config = dict(
    n_layer=16,
    d_model=512,
    n_head=8,
    n_kv_head=8,
    head_dim=64,
    d_mlp=1344,
    vocab_size=8192,
    activation='swiglu',
    norm='rmsnorm',
    norm_place='pre',
    norm_eps=1e-05,
    positions='rope',
    rope_base=10000.0,
    rope_fraction=1.0,
    qk_norm=False,
    attn_scale=0.125,
    bias='none',
    tie_embeddings=False,
    parallel_block=False,
    extras=['capped logits'],
    init='uniform',
    init_std_qkv=0.0347,
    init_std_o=0.0,
    init_std_up=0.0347,
    init_std_down=0.0,
    optimizer='muon_variant',
    lr=0.00884,
    lr_mult_down=1.5,
    beta1=0.95,
    lr_head=0.00413,
    grad_clip=2.0,
    warmup_steps=200,
    schedule='wsd',
    decay_fraction=0.573,
    decay_shape='sqrt',
    final_lr_fraction=0.05,
    batch_tokens=131072,
    seq_len=1024,
    doc_mask=False,
    train_tokens=810100000,
    steps=6181,
    dataset='wikipedia_en',
)
Each number is 128 + 24 x the weight over its row's rms, rounded and kept within 0 to 255. Layers, rows and columns count from 0. Numbers have three digits each. The size before them is the row's rms in percent of the matrix's.

# layer 11 MLP down, 512x1344, rms 0.0427, rows 73-217, columns 768-863
101:125130159093082150067166152124083117175147101102102129117158153096151137161103134143088120140116133103121138120110133117139128114115139114171091116156183162101155139173117126139132124095122083098141172099175148135109194106142102144105176110121123120109134151199141144146138091092117106126
103:126114127160124132111139159121113142099102121129131134118159146124171092145095146144142111159142116096142145150143182136116113144155100121117190083098168178086132158125095127188103097113113094096136104143151115129140165169132165137141164112145140145112106114074156127155143121129108119123
099:104162150067074118121152124169122079159114140145118134134142135133183099090184137130151117121128141118124132149125102126158128120131121140105115139115117118133163177108083132096115137144144087099118094116141079149142121132133124145144104143152106114117137129137109161160107160144105137119
103:167122102161163153118168125115102130164131113145133122149104152186151158148123146158139161159112143105118150126141133100135133091108148088160158104079128139134156133158146109134155106163141113143123165132108122142118110101165133140159130113091126164162132093117131132165098139111126128120
096:129117121199119129092132142122142106127154145147097119158129135129136114121124143104128140134072111110121156120115121140183095128130155178135118166158132128112138080133139142139135167144116122108091161147143145102102124144154132141099142147133137142140097144106119119166146165149139118126
103:123153163149083143164158137140127106145103112100138166155114108151177192101169161106191143135144103116096111137079143129149143126141109123154167080123135159100126151150159115111133117139111150137128142140125108125174136152093124145148132130137165108126143131124149082119098101149125132138
100:093127158163153136118138173126140124095119116170116127113121131103121086129126141117145103134146144123142107150089119103140131150121170137136117140127124127101132168119128099102088128157120107139115186086082132123125126082141082143098132145113141147119126137059164124090162108100116121140
103:124117153148110092087135156115100138077127146120114104105099139102124163149123149136104116138075141110170128132119159153090112141110148105120150151124144122121089141107164138113079105108151126155150078139110169160138139130122103126131122137149126154133114146125112125124123165099121116130
099:127124129132107135117112149125166128153110124142131163090141122114127122141083112155106124119107082094136121110105174176160107155147145117140128176119158144144087119156125151125116118143136128121100135140183129130168157122151134125145164110111124098142174161166136130146117115147127083116
103:119120143152139155124135117120166187138121103102138150140127118105149122132096108120130176093180151089128119116144131160105121140136103102139140076127138160119145112148121095108150108107122108099171120130146167147140116120142127107106155116102165091163104111123106147142106120131132105132
099:129089102128115133159124120145147120123106158122146133170152166135184113106136140123130122093141147122155118094131147080150165113140130152132118152195090122103108138116120122138151144141155119128111123120128139102129130146097105079130129139146155147146125118148123161129082162119162114111
098:153139118121086136119119177125172107144108139117133176150116106146120113103142140163111178116123152122113103175071140132148105140164114140110134112108153115087074154127119121118163159150091147131118190134154121135150149168116139178156115091156113116100141146103138102116138127129113134149
096:139139107142114098094115124129186118120194113098116134108144109102133126114118086113112156127115134084147128154110080136084164138145097084167121103101131124131146115159146099137163169123132126083169156086135104144174096122114203119113162136110179141104168149126104123138121114170065112160
101:107135122117150117152108116085142163131124146139145096081146113103106091115092146152157122149183113140119133103148116137167086149170111167124110122138109121133161141073095165149132098129121203153096176124103178094103095127170132151100141129081169166128114147101139121106161133147084129143
100:147118194121113110114119170101152112177134107124120114119154135125064160110163167122132125100126095155140098141160201160118114084168170132138086125135155112108146133134105073152120116086121117114118102151147150104109118109150092080099081141090116132129140092141133154139101139113124137154
100:115125160128129131122143168064120115129107159161157140111120085099190135122123146127118122154129123133145157136138118129084125129114122138100098144074128172121124113134141122146142125120138136159136128114120107102153109146108140130122144117115161132136158170136095132109190159103102098156
097:188111126164141095149144123113129140122163150131174128131153094142119125072094152135116112101122124137088110146146093161122145143111069108118101135093146124121144130127134135130099129118138124114171103060134127125143115117118150121127147111154130129100133143185126101146153141155104107137
102:122123117113115115120145119131063133099130112087158080098146106126155097146142113136151126114164124143148136081133127159132104120138117125105104133177134096098138137143135122160111130109168124096113099116078129138149144156117143089149132123115134111144136113138081172144083146146144194147
099:144161083163126074117137108133156129152130135118096149114130117120113135148123114120122124141154138135116161145090120152129118128125159098133090132101146118128115110188171129135121139124125124119123116114113126150157118145115113132171167139151149122115088160141125136152146159162113101084
103:154089130103135138160145162148190111130104142122123138096148116071123133094123122120136108151127143116128126142099150129138139107145115109095116115167157102145136125131161096126138109139165154148135161105157129168118150143166122102127129146132121097122125164143152093118154122136172118136
098:133058135136117118150137126106136144103129110115141126145117092137113152087103101105125126165089177127144120144131119137119128137157086115119126164125163133088161107139176146103107132102104137124087123138122115155112103120108129173150130113125113152136095124103144133143132116171152140100
100:115165157093134091116127101100143128130105117140149077124129100147134092085108144100103116104114111124141116118145109082132113151122142113111080149139100154157139119105145112127149121146138120105143152153112116141122121130118166106142130108102129154120142159149105188158127146126131117114
101:100107135136079131129119126146122119098129144140158163135170132170112109160148089118093106103143069125118147080106117135086117114130120140120145131152119122098106097111116143131114103142119117139141124160099140116151121127111102103116124091102122177113122082107132115144144097105127162136
096:096126128140139154147128080109114167135192184091098116120128139148137111161135093124138158088171104139089108133127128082142144145138153150159128112106140127117151096076154162112179148122130119168152136154140149097149160092129171097097149096139154127105115117151142144168106084077106107117
100:115127106107087129090130138137101132099139156178137152141162127104105132150114136153123109114102097161101136118219160161169104189128140142098158178103121108103172180117140115138134111132114119136118089070113137106112126133133126140106130095107111086105191154134162131135129136133120098126
102:122111117150180135107133181117134134094114118113134140118104125116127167111115109106147144154121138128143130121173145132120108097107131150117113149159131112061134144099147133140117126087162178153178159113145147149197131145156080101116121157128129117097132130165119160177104126112135143120
097:154132100122156099136102089156111145102090128075104146156130121155128151124114118137138132140104132099115117152136109152157152109082120115109145131103122137160133080105088135136113159117154116145183116141150136162162096109134101134168155156114138164140146118144150137071139128121130101145
103:110132147176136127129122129116126112116123152130115140126164098092128146125121142136149172141162145124148142121127147103112125150116115120153149087126152115107109112123150102121148118115134096148120141110154121142136160107128098101111120143163152109135117089143125124124073157098166121068
099:122160102137105155138105140151117144121101138138143139113131136150118114124116151131116139116155117129112125139102163163140080107134133152158143114150093116105116136121136051132104108146116163140158139143145110120126125140116099083129143189133124135083145115184115149163127079131135095133
102:171072169130094114122083127141135140176081128136100198162141084155120175131141107131158120158112105132123134113114131185143193118140108171151100097120098112112127121159127127107111122121117151188077101116142096180093125106070103144124153120121122144171120129127119148159128145170169096134
102:135143168161156128103130166134127096163157121115109176117120117103151143113149115073138096115137170131142135124131136096147139162142103119145120100126126116103102144182111133162119127186150170171121089127131124163119095129134118133138145160152098091158171079108123130127075133116144142112
098:182131137154151150122104149109124104119105146139088121110127158113161086086129122119136121115122133154111129180112166122111121132143115122154122137098163083135156157152103128182119080146114148138138074135124115149168140152152147184163140163111132090081183084139108132108146130071124118130
102:102134115169125115126155167103126111068108155172099127171121152097130128071105111140135167087092152128131080141133155102107104130105119151150160099159112140118168109112143147112098120113102098097155132090155136116168145144127164122080124127159127124143175124097109077148113154116139104091
100:156091121118127160141174143146156116142104136120145150167076143122164107157113114155097146134129096120159132139097130143146149147079124098176142123135135139172123141166105124094147148140115141109133120122127082124131171120114141074157161113100133109150157086138131099120111129118147086135
100:151114092156097098156146145157100110148144122149116121148133102155155115158112190148113104127148125133134115110146174137140138147097124110168159179130146131180133154098069083135112126152099147162118113153173114174102086087089152088157126147135125115122165137107136144121128128151110175088
101:150103127118128139093132138160116129118143068100147141142095164152155131144097117140128102088091107087174127116146128145134126113143108123112116109102138092142108154143162108142129102152136117097138087139133124161126151130143105114132125159111112149146133157105105094102119067102141145119
097:160130147087123146127123104109135114099125140103118163136160186152086086106085129107142153125137165125131143158134133136110139100093083117142108130098137121129164114105102179126137155134116134141135158124144178149119113118100142165127120138135143112154092086165135163163121143129147146137
097:160096122112153142152115117143088118129152105104144111135139158153079133146190117128107089111112133137105156123151153122149171136162123147160117109096129128081161097144154142112144137141087158090135147136111088129114105173118125133130092079096127102101177071123090124130105124174163201129
105:116150137096128150108137148107130122183179146110100135148141156136108184167124131156129137121148164081123096110134132130092112114140126151178111137124134146077136126162134130129146097115135149143118124162105100158134109142085123129147106108119134139064134132117107140122140122137161128111
098:117156127103153077131125151122077088101137121196109136188150107126150139116085131140104129097102104159112128139159154104130124125162117115114126126122110128139117116165120132133108150141093128074140081110134149082124169138171182139115122106096162119121117123137138136123163114162109124125
103:125138092130149123119107131124181135177119086129107131176161178125130106094104116088092112129118122138165109151148102130122133148099146171153150152127113110143104113159054156126141113099114144116147121108138145147127171140150098123144143126108125110139126156117155124123100153124160138106
099:110153100158099211142120170140110135119152142105166163147108130145143130145118104138084154094120127125104144150109107106195098102131162125122114132123103140107179119144149142123153136108106099152126133099121142101133147136114136137089128139155168137144152137144131112165176139153112114113
101:144153139117137148142076064129095160149195106123132110169082122149126136127157180147156137119113139111122074142117107153120118109106128164144152082105082162124152106101129110148119129145105121154162106140155131181143127088131113146092117132137090153109125090142154103124125106124093146114
102:128124181078094129123095112082117120133146158135151151130121116158129128127124148105137147109118129131088155093127142162096127105097108100138131093182105119080111087122130115087109124101081157127134106102139088110126131104154105101110123142104154119150134130140100087152130139159107111120
101:126110103080131119147094167170148143137087096151116104152153154128136133130129107095118113130130102148121089125130107122084148088122097116138132120117138114126142114139120114139093086131136132122125135122127143140113147155151116076126113131114111124141124085115082116142138082105191138099
096:134132121153115134122150157130123141122151115131141173092099125165147108104121099089125108166128101107133104077129149133131143142092127133098124109123103088135143110149092110087120153151115149184149121114111150123082132141112126162091120117133144149118081101150121157128122085106120139103
098:147083093111101133128122124118119129124111141109159124124137156149108120116138179151130157115079122154127092097169109111081125130091140132129173134152117112162146091161150083120131126146129124118101121141134116125163151119132103110144172119152138152069128152103064134100101085126117084115
100:116139126119150125129131175128147121137105161128127117112117131131142167166136127109141112137106126117111113143153146168106107168134075142128124099110111167103120133072118112129128099126170115090141155148139165119128105102116109121128151111136126155066117115165108123099074176096163139067
101:125161168131135103135129130113101111106131149127120112156110091120093153138098142138118156123109133121078114104115125098115126153131131086120126132103144136151130144149146129179108160170094141111086109141132162131126172143164146115153149149150106134136099104080111126083139145128118132110
098:157117096107152138157128145133142109092118124117113124094103166121146131150159131106138134149117136096140147180116149116162115105154134123134103150128076123121123130127082116142128148099108152130176115136103135127150129129088134150142122135130122117137152130134123135159103089103108134156
102:114115143106113140133120101125119116130134116141097125141152114171150154114126116123128169158139155106166116167036156127087140150128128153124140171121133099090157103135139142119143084085122159110069127140153119142120142114152116109176177120120141128165123131105133124126098110162147107098
098:152136143144104084112181136154115104107130156137097174131126170093130115151118132113170137131150170121093096115165082166096145122110143159135117132159125124141165111154080118100135133093083140148095167121114152153125101090114078113173110132161112167125139113100146137088091232132092148109
100:147110108142095145146103133130145095147116192166110142116120140120108141144159163087178136129120087114155137121123157114130114160077167113155176091125132125113135135119134080098102112156160131140140083145134073117133145098086099102154146109089113082111141172103152135107136114080114123161
095:134134119164178146131119141161119141141091117169135105110096110118144143147138126108106173138119179137099143107159111132135169150155107165130146128111143167111173090150137121116166082142149109151116166141120107120148167126144131108102110150150142110125102105133128134113148120134106129169
099:113105118116128131118159112155165115111110145108119127112084083105090109144124095136155150155128123099150109159113123125104138148133173081141125157115154094137147134110140117038132170118100129115125129139097162149108133137192104125138143137137106159174095083124127147138164097149133158085
104:116112112084109140160097164114117152142094135129134112104097095135113130149142079147135108119160164100163133163145132120148131155135134121096159110141112150141105165124136155182131133110129108126102109052135113086139126111143085171082127121131148132155124104117112111171165094130092117115
100:172132159108171070152121086150135173089117132137108118142114130113131139144124159151097124135151135105093095099140149161119121124120143149102146086152075200131104148132151186139114108142104125107108139123061131134091142104145096103120133145152095096100109139162108160099193113141123141098
100:130126063177106103153135110113160153153120142075140137123160151076105075142121133077127138108142108108115105164117134144154119136130102121127154124121147125163104089129139134128134124115107100161110098159182121148130161113137088148150080145149138131117130120090136122119127105108104145124
101:131142127139153146118112117101111131143111114122123163146125141119156149141097089122148124154178098130117094142119131173191151112151139144160145096115149133102115147078116135119103122143069154165123115090142126096114132119149112117148131157129141070080107086124096120152089160108117123095
103:132132138134115150129153141119117108120098161101115096103127148149112115153139078136124155181183105129171111106145121158147137129160108123123147141143118104043141155106171188092170105094096169122134147148141160138127132150128157144145155138110151173138104140094176125104118102138132139101
104:142154085150144119137089106103145146112184169107093110100135140145126117166130147145101149090143135106134101130125155128127122094149109120105095155120158120088136118133128121095142118133125127135177109119129114084225101128136152107109131155139091102106132118105125101116113149127077137160
102:153141150123150160135133162128089122139157136108149076128109131107107167091128184120104060113129161161156134109103132116156102124100146096128123150122160171118112143123133118101150156119152157148186128127136126124141084103192146131102147174140078117118134115109143093122098067097150134169
102:151127118131154117116121132116161139133166160146098126109157141097140139120078158143072115136121107090115150133130131111104139115090115112122122138115128180132168110197127168141112090107157134147093174143112092122101173153166127132083127133110145134126131116152123102165093134163133132110
101:135119118121152140099140145123139184110099167103135108139126154149139136131157136124147102082068150122143122106112159092127144177112122122184129124112156155111125141122120107092131120132110123106174120142127138153117139139122174133124142155108121121098136124103122124160123080138088108114
096:131124082130121127141125111141116113096090137099091160090172115135139109137113131093066096187129115160124097142090151120124120143178103116159129106121115139083124103125145119139090130144171146123173170133112147115128164121183127138085131127158171132139093160169110130123141112161127107147
097:168075100124140143136130076134112142171148139135150120146069075112094175135131091125162156149098104138113132101117128138118141116101137141134108126182145134150146117109120116111128137151104157149101116128113106094138143073115138118164128115123091151118157106114100148145090152107132118140
102:138102103083117135107110118145134117124126170142119117148090127099144159128130101103207110131116157112105132140131120067097124083148131066092108151097149105145144100170114170159154143138126087119110143134127125083111150153106151138113140117135108158124138137146154139143134121145101142142
098:107144145126157135128143156112161129133095109135109165135129104100100123119104120149109135094115117112157146147142101115123144137175121137141137083137137101101105115139119088124081081127161154114121120168097119104143116157152132095159114114129132116141130134123153169086155116124153150166
095:111152128099132175120153142125155113125161114131117120133105110147084120154165139177131103137130156124139119156150141103129193107152160147114124149135147108129127142116157161160136080151154132120108092098123097126117117143135189093122174129142148120107115114145142098106123114146106142172
102:100127129118138167137149097116175126122156096118128132155123102093149140115098099134117173134121107131101130163108103120136149131097109102130101109120133102090103063087109144178132113114149132165121073149134156127117130122129153144101116135128136130163115153160144147117117114124101137107
099:143083167147131127143156170119097101088114073115126156090086162116141122115135147099126127147167127136109091112142146144118145123109129165168117075126114153144129141082126114122105142118116127172138143138104104150166137094113118122138141107135101107126126164113175121148123136102112122125
100:097111084160154122110148174094111106146131138152108152141137118154135136116142137083128136085143083117127094164122128115168143183140132152157108125145131174183124122117105189129114149107094151174151152120089116162108108098177108188099119069149146166129114132122112099124157139164181121103
098:161113103103079127184143154075108156150139162125167177140095118137179139146121080128097102137128145079157145125107108131137127156147162120147158141113135131136138133091128146143100123127130095097104124146131155054163147129100160133111137148120131100121104094112135100120122209111101061130
100:151160104109176122131135132123108123119123106130147123088099129136139152109116128123134094109114143120141135171169169168151125120102142139118107132120124137148155148086160168085122140114157129147150122123162130130133107168126130141142091100138125143131090106125124109122146110117176129129
099:119168140144123156111199143138120085141153129123107080173130117118145069102122110109163144114178113133138129129082125114118118153143124132137112135150116181141120143091146128149150112135111128092183142118105113110115146123128116102126137116119108119144168151152114121110131121103102129119
101:154104137118143124148145149139114174125156132150114126181131154115130135123147099103125131158105101088133134131148126132130143141100157088152117147135085123156090113154129124119124133127136128127131094065112126151120096129124123097122120106183148153115098118139119134104124108118131115157
100:093102136168151124103125118151138132111144147117088099132137115097131167130146136125102185141093096120122118133117133173070146136117139152127178098101117100117152154145165087121122146116141132129137117164131101155145143122133082120143067157135137121102147133110149147128147172137167144111
103:136138161143111156096112117103149133116115177133139092102134140125161133099122140119122145165120145143138156149155177147131091120071110097163161117151124160160099069152161129121207116144138128142108097175138126123123130150123146124131083108144151170123111106140125114151142147146086098080
102:096125134147111081115096172161132166135114121125142137068149160130112136120131070163144138116157132126147118103111128097117128167144148092162109080115129086077146127118128095074105118133158119104103123115106137115122170098139117171097125123107130119154117172089137159136127115144090091114
103:150137107135124084118162123078097131153133152079110113133104088121130089122118154149085130138132119145112133114175112115134117145143104114115088154132128146125120140116092175107140109133143119145123113124125173109168113133137133139136077143146143109140125126117153094135133121152134137137
097:128175176129128144140133156099138129156122177126150108134085176127121112117102155133139101063124127086169117068137171094167076121160080135161152158154103112124129157133120151151127121127144083121158142107138190098116052131178158142133130157143120101111069116127135139119170137118127140128
102:121112119165107141091169128183090135121112174146154109108111124134140188109125126114132117132141128161123121094141092150125117138091147138100105116144083135133153111144124113138088073134112114136117098124111154148142123094164119111151088155087114127147113109109123166140095106146120143120
099:110099159140075092142163113134125111107097154128092142130104102098148099111123114109138153132162164152126175099146108104086149161132105168113098102160083075138133125106111129099143149151162166110158175099167124143167148102135127174127166098121120127154137103111164100114149085116196135129
097:135124143088136151168181144154142162076112173110113099104141083104101126113119114150102103156111125107138127108144120112092136109137146113137129114131133117118145118118097128108156121121099177136122149125161163106127130168150187135163126172155127129153128147145120153149133167145125149135
101:132084123136133137163121176114151133165084100136133095127134116131166115114147132121123164133087118165119079158086139133147157153134130137144155147105153144158129132101121174145122145110196137124118094131066099139126151131120139113137160136115029182087111153130092127128136134132113127129
103:138104145118163146167121125112160135123117116103070134128126160104100173089147128108141124068137138124087132126101090110099149137172131123124138105122136114135163116086152131120127109118123092167101121144158145125141156134138117136094128174217143085186134151100162171124115143177149107098
099:149145056104097120115163087153119128164130149158092123146117098122146164121123113143099171158129134114142126094092137153179139147122122101140095155152097151140127149104130091106124103084126153093113101125142142147157112110128178078157103123112067144115160091114152123159126108080117136072
099:087095134116143140083115117176157132138099130134104119161170122130157142150131087139100085125125100093118113179138151087086113136117119108126129119158124098115119117130146121141134128109112161122124144145133075096200113090107135147095141174113107146139151144108140108197113104158137139145
102:091110179158113089111157137146138125122093147107118098115134184148138138143131132159134120138164132135106089088097135110164110136089097128125092098120123104144163121107148124122087113114122174104126137112131107109090132140142143156051134117154128135112132106129130156166088154139122129120
096:124138115141097114100126118121135162189132129136130112143076100134134139184122122119102134109127168124110157117120131133139140141129116108106120100116135149096188121128126111065136122170119155165150152117157124146150105108128168098125093128123088162135136168160096118117125137161123131164
097:121123153156135123138135149103151139181132144141131126147150119105129135108144117138123158091136128152117204139092116088104136114146145151146113108136141140119092070092167094106120145117170131112154138131101159095145119140086104053105143098135111116165154126170083094146121109109165151144
099:108141149151138108123110136127152135131110148121137109130166106101186101092097111150138120157110159132109112168127168129090087141138157139091130133145139079145112143118124120124197111080154119094122133132119166136106191146170092124081085167130121149136112125098142130096118116091154156167
100:145168156102131091137106104146111085096138129096110147160127157120112137121124137127153102085087120121132136166165096116112135151143149135103169151118086102079115131152120093166133145159086114173117116136103106090085081131100164131128090116139118146124156127130128102134099131133119116113
101:132137091114120107101110106125112096130148082107163101125102135135136117139155084185101168117125072103137086135119141083131053098111129124134138146127121168088154096109111118157133128101130178134106148149180146140093151122153177180147118154114126117094124102127144079152148124107142152108
097:089136155116161107143142125150140121100129152143127112104100142102151155141102114076106102105135113095166126168157155146152154124113131128138148088092100110171116103138150145136159147077111145176116142127096085158114113095138144145131124147135125084149116111127111108144133125127118060132
096:127106115142197132161107126163131104112103094122178119102119149098134173150080130145110136118109090127143093170102113111128153092144160147093132117148107154136139114114143160124139116107096153125166107131168146105120084143099110135140110102159142115126105151085133131151103106143151117160
098:107142128087145108134111110140104126112105123125166116149128188146143165122128128118092120132114126125150117092047163095137133120124101114111129097177181120104094154123096118169113138128104155153137115135102163158114131162134121114118151099099126116128128126134141171135105175131171124111
097:139140164138092130072174113143109073114108081123134148124038142093122160084103172109093121178072128159144120131136153131112139118180101138121105101097144155085091127156104139106142149129173128162135134131114129113094147127095109142069089113153155121131141160144186153145112097129141121142
098:042071146096074083150078150118095087161137138107122086086139117093128134140095134145145155100152152122112121110135132108161133101099151127123114121173149147098105123119125130133140089081097127141136159120145168143120125125153134120136156109148105136128128116100150105129104159150140106142
099:152120141098121103113141139075108171128150098106108125091093102113109166122129125157117163140133101113134141100138112171087079135136111116143155083088104115177163155162164154106157091132135148111122152146133105118114112113117121155107129131138157152181132111163094139120118120126083142131
099:158150153104134125109141125140101149092137126140121147160124131151113110110130110150186128130147101092134161107092135108121115159133114106129145109125117114116126156084153125134119098070137175124105168087151158095140106154143151124114098126156108137106085116082139122073089113131157136151
097:169147125107133131087138116134151133080146128149107142177158157119111121144124136103131140117119113138105130160113140115123143155101121191115109161103136130145153148132126132145126126109147141167145110099104121150097128126126109139119120127107131132141116173109112156135115145102112139117
095:124111110098072125098097128109095115137117119155125154100117135161115075095095082099121130133090110093126074122109142111096136119102114109147102110113083087197112121192131117146138115153121126143137155114090145144146132120116145139155124056142154138157145106119095135137129079127144129106
141:095130148160116093146134116145136139204159126124136198132135101093196139150103141126152114127132150168117140127117106151145130109103132130135108120126111177158115113089159120108103075096127146147109125130123066153109080109114124163139151121128149125145133081132110111114118125134109165133
101:131159138125168101165143113167108103111128146115122111124099107088114117148087122116100165092160089095093101122123167166105109126144124094122123086144131097130149155128121123121141183131140083140131089129116135109131137088195123130115147057109127167158103152131094140103100143109121148125
097:141115142117089168103088135119060106160137117156144125122132133129109132104110138119131135118172117129115100109137120137088126121114116137131142149136147135122123168135126120157134108159108112112129167117157130118212105154166153142185092124112129107127126196103134104106118100107103139119
099:127110123094136097123116091129092128138137136122135118150143122122097115168053126114071114137093094123113142098145133130121104111084147114138128154137092164126104124120123130122113139129146144113161129115135117175167183162108124143104094131069147136148150114113102149120154148134110177130
098:117134167116113151118101121149109154113136124095170168102130117150114104095170154143118133098158132136151168095113138130093134085168110095142114160147140077116162079089106135136143145120107163146074156134138103130127111101089114198131104143106110132129072126097119143141142173125154127111
099:151166152126134120116136099155094165124190088103128103144157127140139113141102122182139098096151125138119150135112122151085108136103159133113134113121121145146096140168132146134125112164112118112098107091152137102172165124102127141152154150151137122125134111104113132121127134110123110114
104:155094125112123152094111159135130121075154137147126103135076128144121145170141157084147100146128106133059199103141111125089144125191157122156122161105139141142160161132136096126170113147119116202180127126110138160161102136153139181158135131114126075090125104122150105112156136183123129148
098:140102151152147089103115141100118125106153113138143132163142164168107128120111100144142090117112110095174067096083127122148147122142106159123086151134114101163138143098138116169164104095164121085127152164115107134129216157091152108138095175107104111100149095129164133140157135120104099099
099:110112107127135097091116116126183138144127126130142138138126139143115142131078138115138104148136139118145135134132188149119132084099123092133129195179092117128100158167156144093119157125111122093120160150144188124147122148100113117127056117116110110133172114167116111147161105161102156157
096:065150149182170140071139111150120113153090111116097122155155092114130149152154124117116117156114146114130135111117163127112139136142110119133062119134129128134163158156146096155120136119082135120120130141122114092172105152132101141135112103114125154152159133135143151102168105165132108137
099:146095095156200109115103130175145138109114154072132124166104140129098136140126151121147099121125135125142139166110129145117146127142167130157157122098134141088087143121163112109124077112133173141114148121144114139135152142124110134112163114123117123137101148100126150117157118118092129116
097:131111155151105129174113138105113127117079097118114153131145135173140096154144168113081098097155135145109137119140080150132120138116157147106152147183161127137146120117147115107113106155125158143122130118103122138091106130089140082153110099114112104129122114073122136129099166110131130121
100:141136107120143128117127106109142116114125149109146158126090127117135078123100128086137104122110147125112130134120187156138087111154068123160180155116117117081126169130100145093098131133120126127135148150168146142137119105162146138130136123134149155167124111161116124114152117131161137088
099:117122139118128153124166143124138123169148154150125106102143139133116135117136127131127115151145117117141123122145117160089083127113107113126174159107137076132115161166171101156124117144090092139116110154114078118157161155133145162120114148149107154124112110183151157154141097137136123142
101:119098146116139161111123107109128144107111119111111154137111140111136143143126146111149138121114133127109074144101112158083124098101124155130101144092132134137097121115142166117105128098135153149137125084142121130163155141090148115141135083112155124156133097126119099147159102119095157133
099:109103157173153107153159128136136129175108141135129129151105092114150120150115127126153172166119133110121130157137130124139160130150125115129107107150120151147148163113146144130086128115152110126138140109164135168132130112120143068158088121101125147131125149141160086139084129112152171114
103:111116093120136164135128113126171139142095151099133123098101112140134116162118140130175118124137113152091101121124163108156158124122097119092105116123140150158141119100142117165100088157081125095122103156110125145132130138146094105095135129172137148130100152141136139129125136139126164096
102:155184091133087113106087105115140162096128131213190141098111152127092135137140173143103148164090126143099134099170138128119115152109136131157181135174138126137138141134150195112080116147107133153111112126128138116109133142119173115128108127130106126118131180107096150112131116125131091089
099:139119104145129134169127151139100118130140135101134118109122121122109115128141134094101139124124125183142186164146114150143122107096123121175137176163106169129149128112118119170160126156160118134115123154147143132107090179136160115102116104156144117132126113146116096154111145098133145145
098:161172098153126075104120133118109130134122105132121091119115064113125092121090095146147109147137146130135162098119099136074136106127185124109127127109116101120109136159065125171116090142118156159131102114103115165147139119100095120176152103118147124093082166104163150187118100151096124133
099:112119108110125117144176082101121146090162144134137160136110156123142099133081102094169084126138134124178089112104079120112147080139099113129147124104176107107161142123155159154103112105156186089131098083155124125118098153127149096154118097144110128130106129126107112126158133124068108150
103:124090131098137137112110115139151141058153073141106147117154146135110085108066111137105165146123127127126128123142140100129123110140111155092150127149157131105152152165104132069115112153150105128084138132058140108061171145183116170094126160135141110124134107127122073100109110133151137109
098:185194129154123095137121142134094140114124155124140140109151142113054145125115154121189178132139152107107119086107166136111094109105157110163145094158171167124124151102149093120135116160095125118146127124160104115152153122112135122103156109156111132136136120103107126079130140122125118113
101:147165117136109096160122184149104072159101129107061148089120093136190158153182107140146135114123170151079146136165105114120104123148099128188151100100122086111142101099149136130091164116083113100126160132075112135168078140118124158155124094134158134110140101082141083147080128124133156122
095:144161150110117166123129084123119094120137127116127121154125102129112096150128130125165110123178118179077139155097137108095090125103155086109138124141175146130108133120144117157098114154121084111167145135123069164123112145112161119145166095132086162064070098136126102131159159101150144146
098:127147087143139119126121119124086101140148155109139117120125100149134157141129098133160117119115082119124150125161111147127104107155137155115114115136124111129096084161146141104161119146141097144118141088138174133116093149153100104104111105145108114129130134160129157165152064112169168123
101:119148096149097146091130167115069140118171142129126146079148119118117124142134131152124139152164109167129159131167128084115148100143162137213114122120158114127118159168086162084123069153133106155123115116103125148088104125156137132085118091105142154136122110128162107119131106099133117142
098:099164116129113115171128141101117137160155075104119120153146133139121125136126133110125125177118154143104118129113086160164146086094118107106090119087108118133142114137149136149120173131138138098156100115121124124150129112144136133150172097127170103157119136114148130111115140123146139118
104:092119095095103121146128127137127167117132128125111160117123094162169109139097107146100178119110172158126158114130130122153168144105157114135156079148132174119143109157143165143118136120125128118155131132097145087098153107159125154130127106121126138167074132098139120089101164170114111114
097:103140077135120136120117150096157095131128101127125134105114116095126152121151130114106119127136113116125108120148143122118129124143102180143141149129138116122116105130129121123174138128134182151129155138130151149116133117144134176125103091119119094094148119087101054089078121104151128116
103:120112121163115182130155130160118158128128100098116161112133117091160123133139178125159143105135119129098134120139139104134095142111159134134134171125130149133139083123133100162123174140097135154135148126091168107154167119121112165106158123114125100162142152138142137148178115121102118167
099:100065116181121135111127119118149149116153104187144154186130164162077162110139138135086118175131133113090154111172179092160129104147167133078121102129094159115111083095093174124148155110110169137160131110109090115143153137135116137121138133114211128116113123124127084126097133149126104115
102:140169121134120100165110116094123114133135117123101110121126142125161115124179134122107136097129084132115121163108126130118179100092113107154141135131139172154110177204145173103138101104085149054147137110110113070143127146110103137139129075156136137139086139164138136112130128150173116096
101:102143153142118173111128125111140128082099116149084148127137111138157144136138121115148130127142109131192175124137154155127112135126122112154075130154116089164166130143116089066116149132121124100182098133149106120157108144087099123148118126123137114106134106115091167156126130107119144132
100:068142155117100158113111158107164101132099072133140118125126187096117112160121147163155169144129111173110135158118110106125107105122146083098120126134087168115151109087121110099110107119115122116115098129131160111172111118074174132119084111144118195122136118079103130106136128174164104104
099:137126102123114155124125151129138143173090148083163153123114117170162148140118144143119113122118145102135071159120128138163157110174156147112160151098154143134167136111134135142116154146120123111105171084103156133145080079107098128158135145114125111116128121099135131115128123146142150096
101:132124150146122115129143087164157125146169174111138143134106128081137104133146150154120098128140138137119127121110116148089130145140124130184144093137152112114128155138140090094094153077147139168136110148163137145104089137133142145186106119092151140113138081115156123119094154123177111110
104:137154114102172123146139098110114089165110165153121140107169125088099126098124143089160133085094157141081153133153146125142125114122121136144183150147092116071118094125124119145158113096143100122142093100097149111128118119096137143148097112168085112149120083140121087117145141117140116177
100:119112140106108106147138135129100095105124114127116136139137065118149135163168134109119118139113104129157144117087138140169137145112121140137148081129104180160140102098109092138120099114143108135163180139106145117141111141143133115149102110129137112111140145160085136130156138152138115106
098:161102132184105132146114171106132159104139153146142092120144180112155122144142121156118066186147147103094129110153157100138140085142113119167139083189138113096104090132117091107128108140104141128130128110093158137185097117098112144102122126090103110112125131112141141194133109105096104120
097:145115150137150107147160087108116166101150103128132108148121153074150112137129153126099117127156153163109087121130107149135133150140157123147154150120120140151120136127118166163113154121105152115087119148123077151147144107133176119161120179094129108156146134105138086149120146113119124127
099:151165142153107126156123097122142099166146145101157122148102139140150106116094132171130122163136121104224089162102153168145152146133117076144154136127084106122114112123122094135138142136131109128055139169134091128164161162129109145125143132074163178134159109149163122131145142089158124114